{"n_layer": 12, "d_model": 512, "n_head": 4, "n_kv_head": 4, "head_dim": 128, "d_mlp": 1024, "vocab_size": 13038, "activation": "geglu", "norm": "layernorm", "norm_place": "pre", "norm_eps": 1e-05, "positions": "learned", "qk_norm": false, "attn_scale": 0.0884, "bias": "all", "tie_embeddings": true, "parallel_block": false, "init": "normal", "init_std_qkv": 0.0272, "init_std_o": 0.00556, "init_std_up": 0.0272, "init_std_down": 0.00556, "optimizer": "soap_variant", "lr": 0.00461, "beta1": 0.95, "beta2": 0.98, "weight_decay": 0.089, "lr_head": 0.00794, "grad_clip": 0.5, "warmup_steps": 200, "schedule": "wsd", "decay_fraction": 0.676, "decay_shape": "linear", "final_lr_fraction": 0.0, "batch_tokens": 262144, "seq_len": 512, "doc_mask": true, "train_tokens": 993200000, "steps": 3789, "dataset": "wikipedia_en"}
Each number is 500 + 40 x the weight over its row's rms, rounded and kept within 0 to 999. Layers, rows and columns count from 0. Numbers have three digits each. The size before them is the row's rms in percent of the matrix's.

# layer 8 attention key, 512x512, rms 0.118, rows 381-383, columns 128-255
089:520433510490492510520491530514604536488601468632514550489488431557453450514487558507504431452538505543494566514492494462498528515496454469477519498470534507436450540525478510479513585482475498474452531469493550527488511487441479509473535537468422490480493502468444494475446462470434459468532447493456482487499520480492517540508525607548557465492525543509433465497545461571504488398515
086:506484561489505480456500479473448474519554452514487467510548509499483482591477493580520529514453529497553467482478639531485501503468509478490481433431496428508470480448459522469588506522502511545486460504439448436477462496546502556501507474550482541463544428531618474543524522473491501492511522495578456488544435479464475488484510493488524507465486496488488575495481435456512514454508
085:462438460506471479497485552482528524517475559479449505522530462456455572469460589566498541453480403478523477464441464503497565449545519514482570449458510473497560580538502527520512531542531452480540492549557392475433489411481453485435467514527492525492447518455442486529482479496474504414505495482473515484511503469476538549470548563484518558498449522486461575496543528470447504460555
# layer 8 attention query, 512x512, rms 0.116, rows 382-383, columns 128-255
089:496410546536494493536550487544502450506456517519519411527519501476534521564534510537492450496489452377510556478508538467474490502523433443514459425520513545513546497500410548472566510455406595539513505525414477486539531500522543585479500490487482558483476444519584520487486521551432501532465463499468468497439502528491455515532494460462490498400548515464502483542459450513413506444541
086:457442541433488582489481555496477542493461598495485456518531478492416517513460557482521605546520522512558559491447516462474507489445460516535465482536535437459503462577534519513442567500531446483546483513518592510469497440546453496505533420555466429481492476506541471490572518504502487476432558564460487403513458499473436506555545442538429521464526475536508470528471417503477449495478
# layer 8 attention value, 512x512, rms 0.138, rows 256-264, columns 128-255
099:559539438530507498507566490465521473445533537520513453425529552488548539528534464552440458537451485407466449486506452469502502552477523425524476528479560523530472559423448489488516437505478488498554532516565527481474518414423506601435593467575513543552502519554479542518511445583526436453463460506426487536510518544472460482511448500501495613495480515452484537465500456571550533484526
103:533524498442590481482456532460443501502499510477502579453507463493514534462529501441543457512525492546458417436539498521462483538446527443521571452463530504478514482521492452508464538511533468516506483558496552474497487433491508526516496483440423531538452521520526512499521487459604514417498472536461503499550444506515500472439586492526450552516572551463541467588464566611517476481465
097:550549498517490534508470570493460493531478467474524480544475558547494552540482476473524459507510553445480480481542569443475474510561548512457594553543554525519533495576485461565510454480581514474483463488502511484432456464442506477463457567449428543569542510485485535455499546411527425464495519518551529541541473476546525561487501539474491435552478450490507475528461457529488469551455
100:480486464478491505486487535512460500473578413450517529537455486497478394499548505442462517535518489507396536472472451498502459504448500538439529492544568451464515468474545441499560477489450573512560498496500484532543424527467406506558507527521503551558581502528569457538495547484495483472434498491517490567481425488493502487485496491474514528460497446488511555482489468512508530410522
104:414456446505521590431558409551455489534520501460410515530515523512446452504507513462537549515560554491483491517502554494565494465538489553483447513438465543531529385505491467406474516564454440512569442539487496538466517481527473450518497457484483479571465544510464462492535549502484524544482491502462525431528504467583430438562489445507565483514469546496437516457437466543494484522551
103:456505484470529516470514558510510484503478473486547551462458453448512466524453590471491571598520534536442448553516529487450436537553555436524543460503443533457415540506503571548545500527553528465469479529478520538498466534484471480446526475452474474457562515537430559513474458455474490474464518512492479463560471533493557475458520465488487587547415508548519470510506507453488551496462
103:491463465538531526469459463479576516523468550506465535521481562490511536448453532443483479478535477439479502588480521521469418612542492505554484534496514448484452495531477494569552525446563473411534517505461489528512529473508400488478487441464548480502534492468517440543481474498515429520555543506490462488548473572484546565548551510600509459507464493482515554475442552494499487507516
103:467490476503473566528510436518460489526523551492550466547490480511552532473456506591553502447489472466573486464531502530447504550467496435504568492477553497508491515514557522455535451469538575440491523492501527528477466447439518492489420472492573509519481496520498533539480480561412526502492420518452537495560454554494513523481452465387462506452504517550458533455490441484492477533478
101:527384468449569567515537506538462428512433551506489496510542539505461503503441463474475553503518554468411514446511445502540476536516541557485472454571460466522502526523465464441459537540557512533478517457499524497487523464454467460607526521508519481464470459523534460506464494525539499507561597477462404480512522507562430522475506521474483497455514573492556602515513574559484474549479
# layer 8 attention output (transposed), 512x512, rms 0.126, rows 256-263, columns 128-255
093:481477443502539563508500533483520442512498504499493527491532490522493526491521452542479552484533530562606562463476456489458471430521514574564515467515482470400439500513484481473507456542544499444495498452455494541507522535459517478482477531454545515482415485534506481569448475517518538447507515453544536522557481409539463463462497616455538458492486504524506416450536521502478530542460
097:475576469509514520516491517468432405542532574400495511467509528478542517585484500534530498578407546464533482472574530484537546494487492478527467457485495529590459500492570598476476469515527486471508464523465468510531540517462512568473465544479520494418463413481557442529570453471497482502543559458578500511490544505567536627468562533485523490560471509577484434487484469526517450547484
094:439504448539499463526521470495443537420527575487478534455531467446541500502452525570515466542432556500483526524520531513488526465504553494471550494482476496494539503480499449517546467540541517463549447552535486490544492568548509478462471425494521496474453532509584524494538465437467498554465523539478466503508455528527441532439562520519477524482588504505488461487493554454578476542506
094:540493509463429469482503494491466558495495547519555539466404554462521489547440494479454435516461421504535520485523475505524534460505605554497602523520464467533525410533514494478515512487567530498471569564458447510495485520511434481452525594555477461450408526469532490551441423537506506496472511517481463502495521521472534469477475459515459464536508427548506451555516461585545505465542
094:528535575458496480488481533569467470444541443535440542530491524520561487554514495599529436494482441551501473508476451459490510503542465509443460490512532504533529533478434485437528521450489519537457573476538563509580495491596450622479509578531582508476541469500535446494491506486460565482541543485474500536498486515520551427501437425522454463478500455500477500528532473454471553489534
096:565521542494524543556576552547529487457543498570545538557524523485516535492455515568507558516505418461494501534519485511510481476497454499525458488570541509487490492493497560426480543516441486529506529458545475505498536511475504382520419572504486490487502454549452407522472570479510511436508529506427486520489502504422522451512498481530527457470496557478591571507504490516519498476525
097:532505414496539477568527496445441496575450506437480507516535496515531508507533465444467509483454545527517587516463521546444499418514529537438468517545487524470516493476553501551552577470515532456434495488513566551501518478516514503534494558470590554433485474560420502518472490459439469528498478496459508504550502503458448503516459496534538477463381553466510477558521415553396494482531
096:466556548489521499492534510485482513492500480472456541501493470560463488479422555528490576530495438566563592532463428433502552455541535527494572505445415489509516491510534452468477496498430468549564487520421524484554504466538516556495547504569507509464503534487544483503508559434528505570492486454402494472523459404544452523490540482483479480513526530528546475520459545447472412478539